From a checkpoint of a small transformer trained on Wikipedia.
Size: 8 layers, MLP 192 SwiGLU, 1.13M parameters.
Architecture: rotary positions, no biases in attention or MLP, untied embeddings.
Training: 84M tokens, 4710 steps.
Each number is 128 + 24 x the weight over its row's rms, rounded and kept within 0 to 255. Layers, rows and columns count from 0. Numbers have three digits each. The size before them is the row's rms in percent of the matrix's.

# layer 2 MLP up, 192x96, rms 0.0791, rows 49-71, columns 0-95
100:170174123123137090146143140115140149101149143138090137127121161129125106079163116087157142119131118127106115132139120106166080125137090140115135111154126138143108147152159127119183074146159120132107165139130164083095144116141099103141161103140114129136138116106129069119086112141114163153
090:121155115132123159132107124091143125149142106165145153136179130127145153158135141160111127078127122104149148164129107130080116142177140084118134130138093156148168145107105133111114093087130184148149110110134137146142067134114152148127128148136094162131104112137111162154154148138115085157
107:115135140133115130097122126159157126094085162132089121131168122128108203155089117152094165128103119146141100111107105099113089138150155080178107140142123096164110151106097114107151159099132144140152112130165117149093127112124109100143139133113129161149098103126095133129109120095148130116
088:137115109082125111117116153130108152161114108122103081164117132148105128131138133084157088121102175107102143080120144106104145156127131117098117117128140110122094084135122091156116089115097094100120152183114147138126147135166132127159114129109115074131186122144139120093130120148154125094
092:118139146140103128144088120169107125112149127084124110144082138111122134145156135109119080152160103140141092118157160172132120131136147110067137167122125084107155124158114133168131077113110107140096143140100100130147095089116123126105126128105121146152142083142094101169121144127112128082
094:124125149126172148164096146104122147139132155121112152153131147119119157124088116149115155120075148110105126092094105143173149135092106136121091143120156126113097086152143128114135147130078120106117088147128116135166152145138131138134112143173115107115171112185115084087106102114105161142
100:111127160125174092109110140138164102127088112098141130138165141160126154179087122084148174132158130136110148136115108101156134109123125070108129137101172131103131137098115131136161108121102128130150148110166113159155142096116093131145141143127154152146123086084153133141129075137156134121
106:106105131118101088105112116126137127151152129090154172151183125109120141196071112148117147129123128123152114128123108165126134154117133161153104143137111134088103126130136109128099103135130129091151168117133090132149160165138144129094141077077152157133124140148097139115074149113131118121
080:147087097131156098139128110118174100150149128119149070103124126128144134116130111161138154111126113113139119155072115146122091137122093124119121154149148134163119155107156130138137073123187137126140182121154140127097105121108069089153122115123071126123119141092131109110115097103122134150
097:113134136122140108156132132137128195107123119133117076162128075120154143148142141088119097154144095121137158106151185081146129141115115115098157131151159137103148157140122121132150163146130137100119105152139126108121103077126123108159118146129075159171153118102118139141179129115103094123
084:104107143174150142132146158128165162122138102107137123110130110116109051147110140100135150133124144176105121100085082130138062149093117151120120119099109157137139152120113100126162117117147124126101134104138078151117138145129088116139096116128159168137093148144122154155111125107140117163
106:126155073111169126122085149170153139082154139099148122152117148141150122139115147117133117157122135132155124109142146175143133159131158098056141150135149101096130160178138137143125063109098136133106119122146124113147145124107096102129139106137126110142165106108134110137101134107155086100
111:122106119092100155128176142134106125116095146132121124154145179132131155169110118111115113116134152130111158187183182144138136121127155162169143174067122148112160110097058133106138138139138116117140129147147141134148144151136169138124133109101156110120145139111111150111142158134108124131
112:167113105123090129170126207125149090134144126142126079133135144104131134100142108132119116107127092142118184102115138125080121093122079114107161112153130147173150150152136145137144130138127129137133164167135168133114109111152145135120127139104123151091098141134125124129134090085176096131
106:143144107155102084162100121129124162110140123125125146142115112116144190173115145127145147128122122148117194114137131130132144101158143105112132122122130111175093130179123138124113161090103120165139114101140162127140106152143160164134102156158116180173133110145090152139159130130123097163
096:119140095119119154102132137170127120128146165123092086110135143092140125122123134113119121168161171104073114134139174102166129094077095138120123124116150096121140108110130059136115114118132097169119110133092131092104152113098142110128106125142131128151134075101139124151134095115112154094
107:167151142111108075161124143156126107115148131139107137107114127140089124140133089142175121120156140138127104143106110180157103122079133110138104101148126122151150182139152124136149169136125133141110099157103120158090143156183131111153095152149087165150154106122122137111114117142170107099
093:155147176137145105105164164145139116087113155118118155092124104136099116132135115127129157145163175147115140148157111154121122136123135072104105062090148142126134163153114107146132140095095088171120130113101114158128116140160107124146156135122119145118134115135118142149111067090166127107
093:082102153155137178119155128125144086111154133083148113121134148102138148125162106066121116124106129145128112175155155126134146122148118167133171119119134096095143151076110113117127131189121133110096120153139142102112107090118138091080134158112126133125094127135103167125116146134161115143
105:152121102112065096169127114136146162160086117148092090183086135114148132130082147136105108095119119160142114106109141126120117148110111159115124139161171096134110111134123117126139113108162101134150165162133172122149137116145124127118081121121148173109156148098140115102115105129151129166
102:138124108142103121166125104096098136126122134144155094140119091154079182145136160064100133107134132113119154109121155158127120101143124116136115150166112085129144108112162100096098134147091150151092155180098130143106131116158151152143084107122160127109160117135134158105102133125141098141
102:140118108134105154111127128134122121132122138129110108111092101090138128110101174125111128145114153118146143141145146143068148090144151110159097114130109074109108127132077091118126141129132128141136111114043159159098140123064134134143117127137170142144129117110088128099110145118138069135
117:154116141136119128146138136151147156104158110079167126121108158154097146158124124074146143139144140198153094151153134118134123126110146123145118145094112174167145157129093112141083161144105128133126132093111102121121097149138153109128137106093132168124121105100097169145090129096156111153
# layer 2 MLP down (transposed), 192x96, rms 0.0747, rows 49-71, columns 0-95
102:149114185131108140136149132131066095131109074082146127174111106122128124100107090159116120131091151151135089118107080125098112113164162138129120148140137117131124097111139146175107154140147122147139150155179116167113169150131121099126148122141108108121121142160149161114150164141135132120
089:155109148135163132115149137123110136121134162121127118121130094088126090128105142124105150187126102175119139114153121136189113148075122181140155150137137152121102175118122107120166161165119127099106130176125116119125187103144130120157103126102151124120134138099088117127098141119146162109
106:114108065135144153107111097129161134143175118137149114085116148082148112124143185157134120111144107118099134107107104137127129107042117146166118156107124099104153124107157140086118117169165110123132127111129110128105131140109142110116147146151162133151110125100070111118124116126132131144
092:128137100089164155132115135104127134158127179169137155120128123132087155112161156092134100115089159118085096107163118100175131127112149150121104112133171137115114094110102122173117130154130099126136099174122140116145130104148115158131092099144104132148150140168171110177134141126108115136
102:159178142112133143167122115171135137108139089110118127132078086124118104145126101121163084187120125147107129102156159137106114122140160115081132130136120139118101102166107150182109121089110138120108081143127162116142133132123138161115112152155081148143152146153105089129148129141128156123
096:148180117121164155156113132092144113177134112145137132147121095152158132104163144108133161151109153095119095114139122127133180133151135177167114132108118154104079121124169160117111144167116103117130099153124164153140125107100087095158115106146164123176157116142134100133138126131150121122
099:163131118131121162169107129115166108116170137136100086140122119119132097181155104129127140158143157116076172147141117121157133101126127169175112153116144141111163111159117160122105141124150134119138149158128149121156094149148134119131086121197074128142133150091125093129113112106124134113
102:122123124117117067141115100131122122118062105104100111136134090103128140181150131135113132146117094103157126140101115108141130158149134133138137095142131123134109155078111165161119137125111131144135139074151121170148109137113071112106129047139127145142104158171138133141121153144108116138
084:090123172116120120147106135082130151181116124153119101142122125124137120099097111111074152050143105165126157127091089121109104169124158097139124139124123152114145122146123125129128112111115131147134157124100121149120097168128158134155169140097114159111127157108108171091120106117166122104
104:139154118135143099167105108123160143126083136152128105112138116112123143157144134102175085163135120138116133158131189141139102117131173146134109151147114158108110129155101118172095121107119118115123110146131131085153153121178142139122084113119071100133121110117121085131174163164103118147
088:146091131112151099135089111067137085133115127117162156081147152161127133169110113154099112138096117144151119150157105101111149109154128139129134105159137135126134155137167151136110124135105081138131146192137115109123121162117107121155155127140108103093064102127101140113121149091144116150
092:094101155138123164168199140133136117143142128138125121135123142113129141098102103160125160070117167154130115174120121099113148130127145134184170129151118134155136138088182137108103135137139140170109111150126142125071129150161159125112111135141150163114138112113107167108144148140115158127
104:126151076136106152120176139113125107136133072144113171118059140159148137137134148126144137134128138102141146133150131148120158117152110148139129132125119123159169141096138178096107138156133123072144148160136169148133149079198148158118096132116145127128120129099136129111148131161149111140
109:114157106119140134147131128106102158120143049197151138119129112172128079128142119080148156081141098092162146119134144141164148152093114141116118139100118154115145137156115170154116125133137109111136149141126174126127123090130152136144120089171140122138136128103164130122130142153104161136
106:136126139119131152166141131116093128082143163126081155106095095100152123179091149164133128135092106121104189159136114130128146113052110170099141127134163160132148156149131118148105142128110145151147135124126140141130153134128164149145133123121137114159108157094187121147141136124132146110
103:139142104124143157159118153164113107121144172136124089127141135114136136114103143134094139204131154109072115126131138102154142095009123145122113137132157116124123123140126082125123119122129116159097089133118126145113109119133168135144107148134131124123152109102103118120130124096130128097
107:122122096152147135123078111102166120140173175120132078141166134139158150154150131123109156167091112124127141146133158104093136107172128179123158161138125140126114145113096153099129109130129068128111147121131136168140128119101152103125090113156157123097116097123098128124123148070121126113
095:131164090141129140138118127131152111119179138140147172134128136130131111119156181142151080196111125141124156121137133160118151124149157125109119105103167122095129127125151143115097177105131144127120118071141163131195127149122134129129145142187151119098123104161124115158152100104107144115
094:115107095160142171125164134123122170103132127129112191121113149114125158145074163156157109102125137088153105124133139133159159085158133087143098154126079127114136125114137104119116125100107148166171147111137138118150089151149137109077166119131150141143118154132162128136111141147105108152
098:098091106138125147117162120107123170108148144140143143121091109110105107148096108138145121121118118119108099097160115109173104125076160116161106127073107148127158100144128079106133139135128117140116136123096122135127193112184171162146079133111125142118129111108077145143118148127105119111
099:115096129124141121135111141120116140145142172128123146159091132123118123122127126166116094137104125164146141140152106099147119159010104114115142081098146145125109129157110081126148114113127151170118097162113105110106121128110096129120166123095089111125115116114104118106101145114144136104
109:150114139119107106157153135121114110149124122112155137121129148118159151110154161148129161122143108128117112123095076143123133112191082091090144136140156097135100096124153129114155114159124127114156155081164144139130083182136146114101164144126193114138125121084134157147117095148127124145
104:122146096126135125186084093100174147121138160128136177160168122115126141102125135117110110135155098165137126146169115110135112137148146113128174116180118141147148165100116119139084086145166089092111136122147113107128145135090115108113136122115121118182141093115122158126112144150098104123
# layer 2 MLP gate, 192x96, rms 0.081, rows 50-71, columns 0-95
105:102101149138119130145149163141077128069129198098143091132100151111137128152143115082123135125094177135131119150147184145159125132122135157138130150131155134108140113112161093130129117122114109165148165132152127091095114132169158122108143125075110134120113138106135140103149099122113155097
102:096133157170133110137159129088116124090107179120112150153144114124135179102087119135112143147093108136139113146092176102139120091176127127110140129140145150131120152157097116140111149105128149131153128133104152090142108102063143120121126133099113153130129112138157133092146174084086117143
088:111170090129134126139132099117154121120143132140165198132158100088133127116170122154153149144168105140119146152120106120194111093146111138130132152139139171094150165113098134137123170148135144134158072128116121131161127134123152147136103118158130166121119119104155073143139152129093121136
093:153141111127162118150154130104160141164153146167119117118153150136150147126100130162110136137102147119115152131117119070097137102112122154149115100137121187155063141115107120120087169123111135098136076115170159127110165145138155157134118157150124102122142151130142136091186134130134114151
093:192143095102118128114141151140098106102114124145137128076133084093166080108177133109149137148142108124111108143130127157146118127153102169143141106119100143119149155123130124151117130144151149183127115155116146149106102108120133120190112118102146139155109146113176119162140123134163166103
097:112115103100104096160130123123146118139146130131139131129116115106071137104120151134109100106081181089138142156124125142120121109133142117139125127096119112123145129156145068127058134093119157137105112121101150120092059146115166133134138128109121138109097134178151169116107145114088121158
099:154135117118112082129059165130146117150172144137103138128121140124137112139100121140155110099143155110139153118146126149104090130087101117120121149162108121146118129172177123133119099119119137150096157161129127165158179149109150130106130146134130172131147099151086111134090108098161080105
085:145127088138168122117108098139169104129153149086157116123125128107149094123113112153132144144126140109108129148082116130133118126123106132123135125162153118162114166129142113176102077104161137106138142105146147111079135074111090098142125117168083135163146139121169056126127113126133147121
089:148153130149125129130106110138126102171132148140164142130132179132126137117100096132134143130120155151130122162111110151114124107128164165143113137126084115130085102106129122163068070075116128119164100101126141128149180152145138176106117095147149095121149119151124101078106162135135140112
087:111139136182130151088170181171149151116131119134141119122130083108116074130098153147150153161124148157100122083075120101153096143101134144110096124131111140147112139111077089147126092099117128122125121089134097157122168136122134100114083115137164155157107132127132124143129131128122140130
111:120131107115142128108129132138136140095125116083157084141106173167143136139135154116136108133103142093134103129150152158181123167138149090068125145148164094101175126145155139123146060152122130157095125122132118140138114135114093118145152083150115099128168096138166129139105106139142130114
127:149103160095167112124114101156168137119106160127102165094167131108110091096121091188138118150145159112145096145100118124121083150150127126145124122122128183141070119120158121141120107128145139124138105105123100111105116093091100105156137142111123095152103090145139103146113139112114166137
111:124149175116127110125126160127143115134164101187147154093109146145114101123114134079126134114114071108136101112142120170135084147083162108102090120121111145114121139165146159148106100131095123140120138151119108162121161111121149159129124134122133133122106091047125143150142122096127117151
100:121133129156156144132134118116110137134163147133102210112099114134146108112080170146154169147090137120112126156130132114139095122101116124102141109091120141084149109138115084167108097135118159150115124110082127128136139181133131122142154142147150101136114148149172126146117159121119157071
096:185182155106134085146102153134139142165128127136118183149082131169115134120128095111149152118127122134141162102133112148106094128154128133129117116161119149124087130176111159158110132117098168122160134164136142160173146142139158162136115147146125115154132123162086114100158147136150109122
102:133126153138176116154108157147130123140153157083112061149108100143116136144148088088124124128134082151091140122125163156095113123121110147142117133149080117093117148130119123093151112122118109134085133153101103140103139160118176125122077131138154155124158152123107147097116133119186146124
097:121125093188111126152110112118147115145153120140123135146141144111138097091089159153131122142105120091112140113111154103146154091134118147113144126125169077155090088120103122117102148139129133108145143089110168148157141100115157156135089106155164170113112153163175164132147094137133095120
093:109117154092147113120126101163128101160184111087128093129120124118118101132154095100125079150122107166092132136129135161109118118079093151139134147116177130127123121107170121137126138159157120126099135152140121096129164101096126148138087153114082112101116121140112122105167157112123186139
110:082155102140155166098125103098096109129156118129113132133106148156126086118156122148167152147128118128080134150187169088165102129141109163109171122156146150156145139108116163127119096171107134092135135097095120113155128129095129129171120118155138107140160120123129128134121181102122131133
102:089109138165156155096158116123118154109150117113103158125102154113175132133133124109124119142111132140136134150165162151168102136153140114169129142138140110093133134105081114146097097109121133082128081103106139142131122121106162136084161139092117128128141148160107137172152194132110172146
096:098106100135089104141111140111136116144119114159113094118141154156132103090115139104138089095150191113155109126106116115136167133132163120135094165100162124131136134152162110119116109080094141134151112125108134144138110114133101122120103122121104163122181079160155144108116069091141100133
117:114129136157122143107084145121126079129113128165089121107112112103133093120108097114137133117112164131107141098097085141110152132121056143116114131131160153103124120154165139150178120165153129165133136143144157139112160104096130179129128121137136139085128131168147069101143097104119139115